Weights of a small transformer language model.
Size: width 128, vocabulary 1024.
Each number is 128 + 32 x the weight over its row's rms, rounded and kept within 0 to 255. Layers, rows and columns count from 0. The size above them is the row's rms in percent of the matrix's.

# layer 2 MLP up, 384x128, rms 0.352, rows 108-134, columns 0-127
size [ 97 112  98  99 101 102  99 104 104 100 100 102 101 101 100 104  91 106 102  95  97  89 101 101 103 102  96]
[[155 165 112 144 111 126  86  62 199 151 189 198 140 129 108 126 128 201 134 148 162 127 146  95 136 135 111 167 146 173 139 106 159 124 135 149 141 133 119 103 157 115 158  79 139 154  82  38 126 122 100 159 133  97 111 156 125 129 166 158  69 111 133 170 138 103 109 173 151 187  82  92 100  91 161  84 151 198 135  89 161 135  62 114  84 139  97 163 118 100 131  77 107 121 125  80 165 109 140  93 144  95 165 144 163 133 124 142 110 136  95 106  89 156 138 175 126  83 102 176 130 119 110 183 135 107 152  84]
 [130 206 164 141 143 127 158  88  62  96  92 132 178 149 129 105 133 125  78 137 174  96 124 136  99 180  93  74 108 104 121 141 166 164 114 136 192 172 147 125 155 163  78 129 163 148 141 148 139 136 133 102 110  99 188 159 222 169 158 130 130 183 117 108 103 129 125 129 120 170 101 109 144 139 156 133 132 109  99 140 130 111  43 175 138 144  50 106 140  88  91 149 128 138 148  78 154 160 148  68  79 163 177  88 142 134 102 159 140  80 122 125 106  84 152 141 119 111 144  98 143 151 140 140 175 122  91 174]
 [150 104 193  98  98 134  85 121 139  92 115 139  96  97 137 148 183 128  63 122 115 154 137 187 123 130 110 131 155 131 103  91 102 115 116 118  86 115 133 190  92 129 129  99 103 100 141 145 134  85 122 153 127 134 118 177 162 181 180 170 119  84 155 159 115 164  95  99 100 119 145  85 180 145 115 182 134 178  91  80 190 132 117 217 165 102 158  90  91 114 150  75 114  88 184  67 101 171 100 151 112 165 150 106 125 119  78  84  95 146  98 128 207 127 148 109 117  87 119 111 129 150 153 118 133 170 157 136]
 [165 121 161 110 146 132 107 143 145  94 203 168 127 118 152 114 138 160 109  92 116 121 182 146 121 173 107 105 162 106  91 158 178 133 115 183  87 101 162 127 100 122  95 113 148 146  95 122 114  63  60 111  92  74 125 131 123 121  98 187 116 149  68 172 118 158 125  36 148 163 165 186 138  87  97 108 113  80 124 152 157 117 107 134 171  80 136 150  84 100 129 201 122 135 160 143 153 187 130 177 126 135 138 179  73 116 106 160 107  99 137 154 180 141 144 106  87 113 133 135 160 169 107 108 155  93 175 136]
 [134 203 158 166 133  99 124 110  75 115  89 138 122  79 142 110 120 166 121 138 140 140 143 152 157 118 109 163  88  93 141 133 116 124 114 137 143 157  75 145 148 111 130 144 163 147  70 123 135 130 157 128 156 166 151 197 140 180  94  95  85  95  69  81 124 162  94 129 188 144 128 119 128 117 145 138 122 172 137 112 148 149 119  85  81 128  91 102 112 117 106 116 132  98 111 162  46 113  85 129 155  30 146 118 137 100  90 143 188 114 156  83 131 129 113 181  56 191 113 157 140 112 151 205 154  97 129 185]
 [ 74 170 142 120 106 190 127 120 116  97  89  74 137 146 100 186  78 134 126 123 110  78 122  75  85 153 137 111 141 180 106  91 174 168 114 154 134 118 148  82  84 111 166 118 126  85 109 147 109 105  99 116 123 159 172 139 147 206  87 169 173 112 158 122 140  86 130 139 105 102  95 140 165 143 151 122 102 152 132 148  98 143  88 111 108 133 166  80 127 158 121 114  83 120 169  73  81 122 169 172 142 155 159 117  61 180 177 115 134 139 138  53 102 161  86  63 119 148 130  98  74  90  99 125 141 157 175 135]
 [136 170  94 125 107  92 137  60  81  99 113 111 132  89 106 115 188 124 106 117  98  87 133 123 119 105 138 109  81 120  73 100 192 122  65 111 138 122 131 122 102 154 135 119 118 106  75 191 155 154  92  92 122  44 139 128 172 138 111 139 166 170 140 151 107 128 162 123 153 140 113 117  88 145 113  94 100  88 184 158  82  91 119 143  77  63 125 163  57 140 142 135 144 155 152 140 137 136 162 110 130 198 167 198 147 158  94 107  96 185 118 102 171 115 149 135 125  73  80 147 136 163 101 181 133 127 168 142]
 [139 142 156 121 144 110 116 112 119 120 144 178  96 127 136 133 116  91  97 121 100 190  96 132 118 160 139 187 189 113 153  75 105 134 221 161 137 103 130 102 154 175 116 141  94 106 129 174 100 186 152 135 140 114  77 154 131 145 171  84 109 102 164 118 132 126 123 175  71 121 129 129 104  55  97 146 146 121 103 135  53 114 100 114 110 112 157 139 189 110 138  64 133  88  96 118  93 145 173 130  60 126 187 135  95 122  95 131 230 128 128 145  96  99  90 139 116 137  90 131 141 170 104  83 123 173 161 148]
 [180 147 150  68 137  85  83 168 160 138 105 196 114 136 135  82 154 167 124 165 124  61 122 112 103  87 110 183 119 139 120  88  74  89 154 130  90 160 165 135 137 103 154 103 134  67 141 121 170 103 153 126 131 147 127 204 125  89 128  87 123 131 137  68 128  88 145 116 174 105 157 148  81 177 165 102  85 143  94 115  94 108 187  94 126 161 170 139  80 173 122 121  58 137 164  85 188 112  91 152 157  90 118 154 125  94 135 157 140 100 146 115 106 108 154 135 154 172 193 125 133 113 109 116 125  98 175 153]
 [142 126 168 130 138 139 161 158  95 143 162  86 132 175 100 111  92 170 184 185 126  92 120  87 153 137 107  75 122 113  87 135 130 147 135 120 116 107 125 118 118  60 166  71 118 130  87  51 144 143 109 118 131 120 141 107 206 139 115  86 162  99  84  98 180 111 176 146 119 116 122 112 136 200  75 140 114 107 118 102 121 124 109  59 113 117 212 148 144 125 105 142  84  76 124 161 161 112 169 155 123 154 153  61 131 126 150 132 174  75 117 110  75 195 136 159  85 156 107  83 129 148 114 148 115 141 113 176]
 [115 118 155 108 107 169 213 171 125  58 107  63  97 130 112  65  70 154 152 104 184 136 103 115  92 109 125 156 115 110 120 108  96 138  83 100  99  99 143 117 125  93 157  89 153 124 150  97 160 126 124 129 161 187 147 141 188  98 147 113 129 141 100 113 156 152 131  98 127 150 136  59 167 122 148 134  68  96 140  92 142 150  66 157 174 101 154 141 109  99  64 138 155 109  91 115 114 132 156 148 121 128 122 124 152 117 117  98 202 130 204  83  74  88 118 137 141 184 136 127 173 139 149 189 149 161 125 174]
 [ 79 146 144 105 148 123 150 189 168 103 104 125 112  57 121  96 159 126 121 125 125  47 104 129 151 179 101 107 150 154 138 104 109 167 143 199 134 154 157 118 113 108 112 144 150 108 158  98  92 127 147 123 114 153 108 102 132 191 151 123 160 140  90 149 131 122 121  68 121 202  66 132 112 115  75 128 148 153 109 160 123 112 140 132 169 155  85 136 129 103 114 163 159  81 120 162 104 142 101  51  48 153 182  90 102  60  80 155 113 100 105 175 127 164  95  58 141 143 138 123 138 162 127  75 124 102  94 159]
 [109 184 169 134 156 158 115 118 142 156  93  54 151 110 116 110 172 186 191 159 119 132 115 173 135 165  96 160  98 148 113 133 175  98  80  90  98 101 159 122 201 156  68 119 127 162 127 137  89  97 110 121 127 170 151 109 184 122 171 112  67 145 108  83 163 140 150 136 134 188  85 123 162 144 174 102  91  76 154 116 164 123 118 183 121 120 150 162 130 153 131 125 132  95 119 112 189 207 129 132 129  82 170 162 165  87 155  90 173 126 132 120 105 135 169 106 128  98 124 118 122 178 121 129 107  63 158 115]
 [153 113 157 118  89 197 140 124  66  69 112 164 160 148 134 145 101 171 143 190 108  93 112 147 165 145 128 145 119 124 103  95 172  86 112 107 156 156 157 114 125  64 118 140 160 110 104 104 154  70  85  75 154 164 139 153 116 125 116  43 136 141 110 134 141 109 160 173 124 141  39 120  96 118 162 115  91 132  94 100 179 158 112 123  88 153 148 136 138 125 106 144 120 144 163  70 161 119 130 181 161 130 136 187 138 151 203 151  86 144 169 104 151 111 202 151 110 121 145  94 109 129 142 119 211 128 130 106]
 [ 87 151 156  99 174 138 152  91 178 160 139 115 142  76 102 170  89 167 101  87 151 128 111  72 118 101 158  83  59  77 119 107 136 132 133 117  83  77 102  87 123  80 120 172  91 147 153  61 138 116 187 101  98  95 129 168 156  99 130 121 159 118 165 107 144 132 159 156 131 148  44 157 136 109 131 101 161 152  94 146 149 182 131 125  99 163 160 137 118 171  88 115  81 154 151  41 176 147 145 118 137 140  93 109 112 132 142 127 127 112 138 110 142 112 156 150 194 147 114 124 119  66 120 191 161  67 135 149]
 [122 103  99 158 104 157 134 112 188 140  78 129 113 128 137 145 114 128 107 110  98 220 139 140 105 109  76 168  84 120 224 184 161  84 111 115 118 150 150 136 191 122 138 190  92  88 118  58 100 137 145 180 164 137 120 152 159 163 139 106  98 117 101 105  98  86 174 137 179 128 149 130  97 110 146 135 133 170 119  55 137 196  80 111 178 136 126 124 134 143 135 127  88 134 166  86 118  92 116  79 135  87 153 169 109 187 138  99 141 140 129 150 118 139 120 119 158 134 180  66 126  67 142 136 106 134 143 157]
 [112  94 105  75 178 120 104 106 154 124 163 147 116 119  92 169 142 127 113 119  90 125 110 109 148 102 123 183  64 169 140 186 174  85 112  73 120 120 152 104 132 111 110 133 222 116  77 124 148  80 143 107  93 167 117 175 105 106 212 138 103  99 111 167 166 105  98 133  71 126  95 150  94  84 150 131 101 217 140 103  89  93 151 165 134  76 156 128 107 171  93 146 172 123 165 152 142 141 184 180  92  67 107 125 113 113 122 150 112 131 123 108 105 127 178 107 183 152 149 134  95 158 119 100 129 138 118 129]
 [157 138 108 104 108 153 132 111 178 198 124 115 160 155 202 136 150  81 158 143 126  91 131  85 124 157 144 138  78 118 200 137  97 101 109 156  88  97 101 127 130 114 133 152  95 133 165 175 106 143  69 132 114 133 164 132  92 177 128 121 143 125  71 151  87 119 146 163 143  97  88 134 114 163  85 167  60 136 155 127 107  82 173 114 170 123  84 132 144 214 159 150 152 116 159 134  63 138 164 137 141 110 157 131 120 124 111 144 142  84 123 171 120 213 132 120 110  80 100 135 129 136 103  72  48 124  97 171]
 [180 149  92 126 108 190 139 162  79 113 120  99 142 101  43 101 133 166 203 152 159 136 182  96 168 113 134 144  87 184  73 168 120 131 106  75 137 146 170 186 111 127 170 124  58  79 103  77  69 103 126 167 135  64 154 136 148 157 126  59 185 115 121 127 155  99 107 206 110 169 121 131 120 148  52 129 136 166 120 123 119 167 133 122 119 124 127 137 145 200 129 108 137 136 167 120 147 116  96 119 119 131 168 132 137 147 143  83 129 116 148 158 177 127 137 143 153 133 102 135 117 145 134 150 103 131  80 124]
 [105 142 167 120 132 120 128 137 146 206 147  72 130  70  79 150  90 120 150 126 199 158 130  86 161  81  76  87  90 110 107 115  92 124 183 173 146 122  96  78 145  78 133 138 146 158 151 139 167 160 193 103 142 103 149 188  92 129 105 122 141 104 134 140 164 134  83 116 122 129 118  96 175 132  92 132 136 139 113 187 143 155 155 140 185 130  64 139 115 130 128  94 161  91 137 121 209 110 135 157  79  96 145 182 130 111 162 180 176  77 157  84 100 106 107 128  92 141  88 170 136 113  98 169 125 143  90 119]
 [168 122  61 174 106 142 104 135 166 181 157 111 153 116 154 135 114  90 114 124 151  80 124  78 119 143 122 154 163  91  76 105 153 137 139  88 100 133 114 154 132  97 107 138 117  40 173  90 145 101 135 107 188 129 115 107 121 109 103 157 156 139  82 111 142 148 209 122 124 146  93 119 101  74 121  91 183 169  93 129 155 101 146 130  86 105 118 180 121 112 106 143 181 178 107 172 104 143 197  90 146 114 148  94 103 111 151 159 148 110 176 171  61 124 153 154 182 158 204 143  61 142 107 130 118 116 123 128]
 [187 102 121 122 133 158 150 127 119 132 139 129 151 108  99 128 137 103  92 124 107 141  96 136 142 166 155 159  69 161 127 160  97 102 195 148 147 150 166 174  67 174 119 143 107 127 213  99 115 122 135 184 148  85 140 150  90 147 105 136  97  81 145 121 133 153  38 164  93 167 160  83  97 121 110  70 132 131 182 102  65 171  77 132 131  63 138 111 117 166 140  90 156 132 156 145 107 127 132 109 157  66 169 162 165 103 167 170 110  67  85 150 120  99 194  91 116 143 124 144 157 143 127  82 143 115 134 129]
 [166 102 131 127 181 168 104  84  55  90 135 121 221 124 131 168 110 142 108 151 105 165  83 116 173 158 138 120  64 120 101  88 217 135 158 145  67 174 172 128  85  74  66  77 131 150 129 115 100 129 133 148 148 127 115 150 152 104  79 110 140 183 134 107 133  62 137 117 142 120 175  94 142 107 147 108 103 101  93 125 177 172 150 112 108 141 149 134  88 142  99 106 171 121 154 153 129  81 142 147 147 126 147 158 171 164 142 152 111 177 117  88  96 172 111 103  97 147 137 166 150  90 127 186 107 155 134 150]
 [122 192 136 128 152 118  97  77 143  93 116  75 139 137 133 136 159 124  59 178 146  69 163 132 141 178 113 135 144 112  75 111  63 121 184 117 152 145 162  93 117 134  98 117 131 119 179 116 148 141 126  63 157  73 117 137 115 128 114 133 130 166 130 174 187 145 129  94 193 106  96 165 176 110 140  86 119 115 139  89 164 164 120 145 143 150  81 131 130 100  82 108 115 121 128 122 134 175 108  72  96 157 118 138 131 139  98 124  73  89 188 124 175 149 121 153  73 177  59  74 164 177 126 136 195 128 100 140]
 [139  81 118 114 155 125 103 102  71 139 169 162 125 182  96 123 102 149 140 133 140 151 177  82  75 118 185 112  66 165 102 144 150 134 121  84 141 124 115 116 134 146 139 133  84 157 169 108 123 137 132 108 179 132 111 193 191 105  67 168 128 154 154  80  95 122 149 144 118 144  97  48 156 201 136  99 119 177  74 144  97 116 124  93 123 126 102 117 155 155 143  78  96 102 120 160 173  83 125 250 159 142 135 129 128 130 130 102 139 162 106 131 165  99 135 162 120 161 134 163  98 132 108 101 188 102 100 135]
 [148 139  79 150 163 148 144 122 153 165 191 177 181 111 135 110 194 108  98  98  50 106  91 104 142 137 158 107 143 168 119 125 139 101 102 108 124 165  82  81 155  94 143 147 169 136 140 131 126 156 179  98 130 193 147 166 106 131 162 138 109 150 131 143 120 139 123 136 103 163  47 177  65 130 142 119 112 106 126  89  95 171 115 178 123 100 168  98 144 109 113 152 158  95 124  89 175  80 112 135 118 170 186 135 123 104 105 182 163 122 115 186  91 124 127 111 148 195 116 164  74 102 149  86 121  84 152  70]
 [151 106 185 132 140 148 112 167 145 145 118  59  70 105  91 170  82 156 134  99 123 182 190 139 218 109 147 157 146 115 105 116 149 127 110 100 229 107 136  75 117 141 196 116 113 111  27 106 120 134 126 157 130 113 118 159 142 121 147 142 125 113 118 129 152 150 142 119 143 125 112 112 143 102  58 103 141 112 159 128 183 103 122 107 108 122 111 140 120  62 204  58 179 137 143 196 105 111 140 153 112 135  93 116 119 139 167  78 142 111 119 138 143 121 144 137 160 117 155  88  91 120 155 163 100  99 113 156]]
# layer 2 MLP down (transposed), 384x128, rms 0.208, rows 108-134, columns 0-127
size [ 95 114  94  98  95  96  95  97 101 104 103 103 104 100  93 107  90 114 108 107  85  79  93  93  98 100  88]
[[157 125 107 140 112 152 125 154 124 112 183  95  62 120  82 112 127 136 141 141 152 181 144  89 115 216 156 185 170 140 140 135 153 159  96 127 149 133 120 132  88 117 115 136 125 116 175 217 140 110 109 137 162 101 123 143  72 131 162 127 159 126 143 128 140 145 225  75 147 108 110 144  70 121 141 123 147  91  80  89 161 127  92  91 156  89  93 153 106 134 105 130 119 139 132 100  90 100 148 107 137  95 123 171 123  57  82 135  60 128  83 151 105 155 145 121 148 139  60 179  99 129 202 156 162  89 109 112]
 [142 202 102 101 140 140 127  88  63 127 116 166 149 118 120 106 136 171  85 140 144 135  58 181 161 101 154 180 104 148 169 106  97  94 148 142 152 159 164 153 130 124 125 132 141  78 140 159 123 158 160 174  83 143 178  64 156 126  81 132 133 120 193 155 175 149  98 101 147 114 122 135  86 162 160 111  90 126 118 141 120 150 167 101 116 199 114  76 169 148 115 123 112 109  91 122 131 157 130 110 111  84 119 156 157 119 165 124 111 118  83 180 167 107  98  65 125  90  55 142 126  79  84 145 123 139  46 157]
 [111 112  90  97 201 154 106 159 146 184 102  97  63 127 137 139  71 102  94 141 155 117 106 133 141 159  92 109 168 156 140 136 143 124 121 119 132 137 162 194 119 146 134 108 155 117 170  92  90 139 165 135  97 126 155 132 182 157 190 128 141  87 105 157 146 122 105 110  68 149 126 164 150 244 139 134 119 117 155 114 127 172 164  82 155 116 128 122 109  80 161  79 129 110 182 111 147 138 137 147 159 127  99 117  76 143 124 117 106 112  43 117 137 128 154  73 126 125 154  67  63  85 122 143 127 194 149  88]
 [118 121 131 150 102 144 172  95  82  96 158 133 134 168  71  85 165 105  89 128 107 192 135 108 134  71  86 139 108 119  87 165 153 192 137 147 140 127 101 159 121 161 151 188  93 208 108 144  99  75 122  80 147  79 137 157 127 153 146 120 164  94 119 182 135  62 143 101 135 185 127  72 143 108  87 114 162 159 123 174  94 101 104  81 153 163 163 154 116  89 101 111 181 135 161 139 114  99 163 179 112  90  94  73 152 174 131 122 135 143 119 118 140 146 101 174 102  89 157  75 137 121 125 174 145 103 103 160]
 [122 127  54  99 115  99 116 161 116 187 130 185 150 167  75  91 153  57 168 132 181 127 128  95 116 101 120 140 176 159 111 132  82 139 109 104 206 105 135 147 155  79 110 146 156 130 160 123 107  75 119 125  98 125 165 181 182  85 123 153 155 124 107 176 155 117 134 109  84 126 119  99 123 158  90 126 182 111 111  84 157 159 151 116  86 136  99 177 150 111  93 111 117 136 179 116 137  91  78  72 170 111 111 151 174  82 110 111  64 110 194 113  94 175 120 148 153 167 122 126 114 149 119 147 178 127 170 100]
 [104 163  73  72 140 111 129 182 150 143 106 108 109 157 147 122  95  72  97 135 162 135 104 135 133 112 134 135 122 110  76 118 111 152 113 124 189 129  93 191 126 165  95 117 106 113  78 131 143 100 130 166 132  81 104 148  86  77 181 108 129 183 113 117 173 180  97 130 108 132 107 120 116 118 135 158 124 122  83 148 149 158 158 140 133  96 128  88 117 160 164 119 215 176 154 166 110 121  88 110 156 116 121  92 130 127 131 112  63 151  98 159 214  62 197 122 178 118 137  49 108 170 189 130 112 148 141 131]
 [132 136 111 121 140  87  79 131 165 124 162 153 132 150 172 125  31 170 159 134 162  53  97 114  96 196 152 122 143 131 179 158  91 124  95 125 119 174 124 117 149 136 167 126  88 115 127 122 169 151 147 107 149  91 185 108 138 158 153 175  70 208 101 120  92  88 156 109 138 145 161 125 134  71 191 125  91 132 112 147  82 150  94 139 163 136 129 134 124 122 139 179  86 183  96  81 159 117 104 130 119 148 119 140  94 106  90 128 108 134 140 146 112  77  92  78 109 102 115 184 162 127  83 206 133 101  95 135]
 [151 152 115 150 191  98 154 117 139 123 137 100 139 165 139 112 162  60 113 121  86 110 116  98 103 203 103 171 131 121  92 130 129 157 121  61  79  58 164  96 159 166 124 135 113 108  95 155 106 174 143 169 158 125  89 132 136  86 150  87 142  98 175  64 145 166 135 134  91 168 102 140 110 132 200 156 116 107 166 149 107 126 101 125  74 151 130 132 149 131 109 133 128  89  85 135 130 128 176 127  76 128 204 125 120 147 175 129 150 173 183  54  61 127 133  80 118 114 121 131 140 162 136  84  95 160 171 159]
 [156 163 104  99 116 182 161 143 112 115 154 145 149  83 104 148  87 101 111  92 199 115 177  73 153 117 137 133 197 109 121 110 150 123  88  76 108 123 168 125 117 170 102 102 119 132 118 110 153 129 102  96 127 149 112  94 135 113  81 133  41 100  87 103  81 132 132 168 110 181 142 140  95 135  81 110 131 159 148 130 124 191 195 127 132 142 180 184 149  89 189  97 150 196 136 155 160 117  89 123 116  69 135 168 114  73 115  96 126 168  88 143 163 160 141 123 113 113 151 183 145 133 130 108 114  66 183 121]
 [114 155 153 105 115 100 160 187 111 111 167 127 107 160 169 140 122 125 120 111 141 126 103 155 136 121 130 143  69 112 139 118 129  85  93 171 133  95 174  83 110 118 159  98 125 111  85  83  94 112  96 166 122  64  68 131 136 172 208 135 121 165 104 125 172 129 114 122 135 125 110 171 114 138 138 115  76 105 193  82 110 175 147  66 108 179 128 110  79  93 130  96 106 215 166 131 146 162  85 107 143 146 144  99 136 165  72  99 165 152 208  71 176 144 106 182 117 137 164 132 159 147  83 110 130 146 102 134]
 [154 126  70 135 172 148 136  98 125 111 162  95 103 144 153  71 102 134 156 134  76 162 130 122 107 146 196 156 171  62  70 163 152 102  98 141 150 118 138 130 103 212 116 133 114 196 122 142  99 126 160 139 128  93  41 162 140 158 103  60 107 132 190  90 135 122 118 159 154  93 155 130  59  99 136 133 120  74 174  85  95 142 105 142 150  79 201 117 149 161 175 119 119 123 141  89 134 147  86 131 148  94 170 125 188 139 126 155  91 114 129 117 119 147  80 115 147 131 127 109 189 133 150 122  89 141 109 133]
 [164 143 138 135 129  80 115 100 143 171  77 120 173 147 116 112 176 172 104  82 129 124  82 116 136 135 123 152 189 100 118 132  79 149 129 148 177 150 136 130 150 113 129 106 117 131 133 121  80 115 132 164 134  71 117  96  87 118  98 185 129  76  94 125  54 150  60 112 169 120 144 179 138 160  89 154 143 140 151 159 116 195  74 142  89 203 136 137 119 133 154 172 116 172  82 143 165  89 140  85 120 159 161 120  90 154 123 168 116 113  89 176 147 153 167  91  84 124 129 115 156 124  67  85 181 129  55 108]
 [161 110  88  95 105 123  82 117 148 162 121 210 164 169 170 121  48 130 113 145 130 148 119 127 142 204 159  61 107  72 149 151 135 152 117 134 110 207 157 135 142 209 118  75  86 126 150 102 110 161  64 139  66 111 108  94 146 120 173 132  73 136 134 135 159 114  60 112 138 112 105 144 165 100 109 150 154 121 130 139  67  71 134 185 122 160 165 148 122 126 110 145 104 128 155 178 140 135 153  84 144  93 117 178 161 131 139  76 129 112 101 113 116 151 136 138 129  96 155 147 110  88 180 135  98 114 103 136]
 [ 74 154 117 152  96  71 125 153 117 142 135  97 145 138  93 111 185 159 129 121 144 145  98 174 100 203 146 155 180 138 104 123 132 155  97 154 119 123  51 131 139 156 117 174  94 129 102 128 151  57 142 159 155 132 134 106 109 160 140 114 134 120 116 215 135 112 140  76 139 101  92 115  86 106 113  51 185 152 208 124 140 139 104 136  69 134 163 104 128 159  78 171 109  61 102 165 148 155 113 159 106 195 156 100  76 109 120 129  81 101 115 129 160 111 147 138 134  95 169 146 123 144  70 129 130 178 123 145]
 [133 102 119 141 140 175  90 119 135 206 124  91  90 118 112 147 175  89 118 154 134 159 157 118 146 154  90  67 124 108 131 135 116 179 133 144 122 136 138  92 133 129  84 158 168 219 168 118 135 141  53  82 131 110 138 123 145 160 145  86 172 136 110 118 155 145 114 188  92 132 163 135 142 147 111 180 101 117 125  50 154 145 128  25 112 150 154  57  90 122 175 132  58  95 130  58 147 139 123 101 124 139 112 121  86 124 162 208 148 152 119 117 143 152 139  85 122 140 118 137 135 105  94 101 157 148 131 150]
 [121 135  85 142 143 174  78 104 114 112  98 187 112 167 107 113 168 122 105  95  62  92 104 167  91 154 154 171 100 125 131 142 122 159 117 203 138 166 112  86 150 146  90 158 125 107 142 127 113 161 151 145  84 141  62  95 101 156 125 153 135 107 113 122  98 123 136 162  89 133 181 112  97 128 139 157  82  85 133 142 154 154 137  80 180 145  84 173 124  87 115 112 138  92 191 169 133 129 147  69 130 197 134 197  86 165 116 149 147 154 107  99 172  60 134 197 142 153  83 142 133 161  82 120  79 139 104 117]
 [140 162 153 205 132 168 120 146 107 112 135 169 146 145 217  91 118 138 107  80 145 104 129 149 101 101 122 104  96 184 151  99 155 172  65 145 145  89  60 112 162 156 114 112 114 182 114 117 115  85  77 118 124 129  74 108 127 134 133 127 175 153 129 126 122 122 126  67 161 122 142  95  83 171 129 135 170 113 168 104  83  94 130  84 145 149 138 165 127 102 220  71 121 160 167 134 169 125 104 102 118 173  96 173 177 129 131  65 110 122  74  92 113 158  81 116 103 151 118 171 148 116 139 169  93 150 107 127]
 [133  99  91 139 179 123 116 133  88 126 111 136 150 114 170 138 148  84 161 127 156 165 158  46  82 181 200 138  75 102 168  89 133 151 133 126  90 139 131 121  92  72 124 123  96  93  98 186 161 119  95 149 153 105 169 188 121 142 132 108 187 141 116 127 153  73 139 115 152 122 130 131 136 161 148 155 111  85 116 181 109  68 116 173 181 168  89 107 112 162 182 104 133  86 160 133 141 122  71 164 137  77 138 138 109 145  94 109 149 117 127 167 109 133 123 128 126 159 142  64 131 148 186 124  70  61  81 157]
 [ 86 132 130  94 163 148 117 118 123  81 131 122 120  74 126  75  91 161 222 152 167 106 126 131 181 227 126 146 116 103 145 101  61 111 138  90 171 165 161 124 172 137 118 150  74 127  91 226 144 100 126 115 102 147  90 135 123 123 140 160 138 147 109 106 161 178 127 152  96  87 149 119 134 139 153 147 173 151  65 138 162 147  77  93 112 143 136 133 197  99 157 112 137  69  81 125  99 133 107 116 154 144 147  80 157 147  62 107 108 135 126 102 140 111 102 147 122 148 143 153 182  91 100  92 163 126 138 117]
 [184 111 136 148 161  98 114 163 124 124 149 130 104 106 112 127  86  97 108  80 155 144 168 171 157 120 183 187 190 116  87 168 130 163 124 133 104  96 179  97 111 154  91 139 116 153 138 102  58 102 130 111 129 174  96 119 136  93 169 121 125 146 212 160  83 127 109  91 181  81 133 105 178 125 178 101  81 108 138 107 125 124 145 102 145  96  86 186 144  90 128 127 104 115  85 110 150 129  75 160 178 110 128  91 135 127 149 103 115 194  98 112  71 114 213 145 142 127 135 127  76 182 127 131 155  98  85 150]
 [119 137  75 124 180 175 116  39  63  83 104 104 149 179 150 113 172 131 140 109 102 126 149 131 136 132 147 112 195 134 141 123 144 112  72 111 122 106 181 164  76  79 113 121  90 148 149 138 127 147 160 192  76 143 131 108 109 124 128 123 132 152 191 138 138 170 135 194  62 128 119 123 125 173 151  84 125 135 167 113 113  86 107 105  93 196 172 117 142 126 141 140 102 101 189 131 109 120  83 173 126 115 102 124 122 120 132 153 124 134 111  52 193  85  53  94 140 147 145 112 147 102 138 173 136 141 148  96]
 [101 129  62  98  89 135 187 129 172 147 133 162 150 121 126 124 125 143 141 174  64 127 141 141 133 113 137 137 134 173 147 158 121 134 111 170 131 155 152 159 138  56 137 147 140 120 116 110 162  63  96  52 169  92 126 112 108 117 199 123  77 124 107 176 125 136 104  87 172 148 152 179  99  66 120  88 119  61 130  78 178 150  85 103 125 155 140 142 138 157 112 163 106 113 129 131 128 149 154 110 133 186 200 100 158 104 167 159 108 104  47 166  76 100 121 138 122 147  88  88 137 132 138 172  73 141 164 127]
 [109 129 111 132  95 130 120 109 189 113 155 112 146 117 108 164 117 118 133 151 138 111 124 148 130 104 164  84  95  77 159 107  86  92 161 132 130 157 136 160  93  85  88 117 169  81 173 131 158 130 163 136  95 160 102 169 230 104 109 177 152  91 193 102 116 142 166 173  85  94 138 156 126 149 152 116 155 169 132 134 120 114 184 122  50 120  72  98 176 115 171 171 148 168 166 167 128  84  87 150 180 133 112 121  87 119 117  97 120  76 136  83 138  76  79 131 139 134 122  79 189 103  90 134 116 123  83 154]
 [119  82 156 168  59 170 139 185 101 129 144 103 102 122 146 129 170 118 109 181 146 119 112 100 138 142  72  97 109 154 174  61  97 117 165 140 162 114  99  92 136 141 150 147 157  89 130 105 171 158 166  85 142 165 136 111  83 125 140 104 108  56 159 102 148 146 145 141 143 134 136 140 144 151 139 152 140 193 154  84 111  63 102 171  96 119 139 170 113  97 104 166 104 142  96 100 137 164 128 142 164  99 110 173 130  85  99  40  84 104 165 104 153 133 179  85 182 180  99 178  95  96 116 109 165 149  92 160]
 [101 148 164 161 146 151  63  94 105 167  97  41 133 125 115 128 185  82 179 160 144  98  94  75 143 147 104 139 119 127  82 125 175 104 141 162 124 175 163 108 185  90 171 156 133 193  61 120  82 120 147 112  71 114 142  73 102 142 119 107 115 133  91 165 111 182  86 137 147 153  62 101 135 137 174 159 143 146  92 106 121  90 100 178 111 145 121 141  73 152 116 156 128 126 116 131 129 175 124  90 150 102 129 108  99 105  90 164 118 146 167 150 152 141 144 115  92 213 164  95 153 144 114 171 153 133 111 139]
 [192 122 161 106 125 121 120 143  72 108 120 194 141 103 178 113 207 123 113  81  88  98 169 139 125 130 148 105 116 175 146 108 142 126 123 126 103 145 133  99 141 145 156 107 127 114 150  85 106 155 153  75 172 140 138 169 134 144 194 112 108 161 111 164 129 136  93 116  81 100 124 144  94  62 146  61  92 157 132 170 155 141 106 148 109 140 138 110 143 166 117 101 141 106 162 109 154  71  88  75 132 148 114 131 101 160 120 183 105 132  72 120 160 142 106  91  33 215 121 154 100 144 126 184 190 122 103 103]
 [160 123 232 123 126  96 109 148 106 128 146 159 140  66 100  82 127  75  94 188 149 144 166 104  70 130 172 134 139 121 117 116 106 108 116 115 232 151 134 133 108 128  70 131 131 125 133 171 138 149 135 117  62 100 129 154  86 187 128  64 105 177 166 102 119  77 134 146 113 189 107 150 121  97 159 140 108  85 140 116 121 139  85 126 166 129 121  94 121 120  89 149 173 141 130 135 148 128 145 149 173 114 168 124 106 155 132 140 155 132 144  68 146 144 127 147 102 154  60 130 188 104 159  70 152 124 141  58]]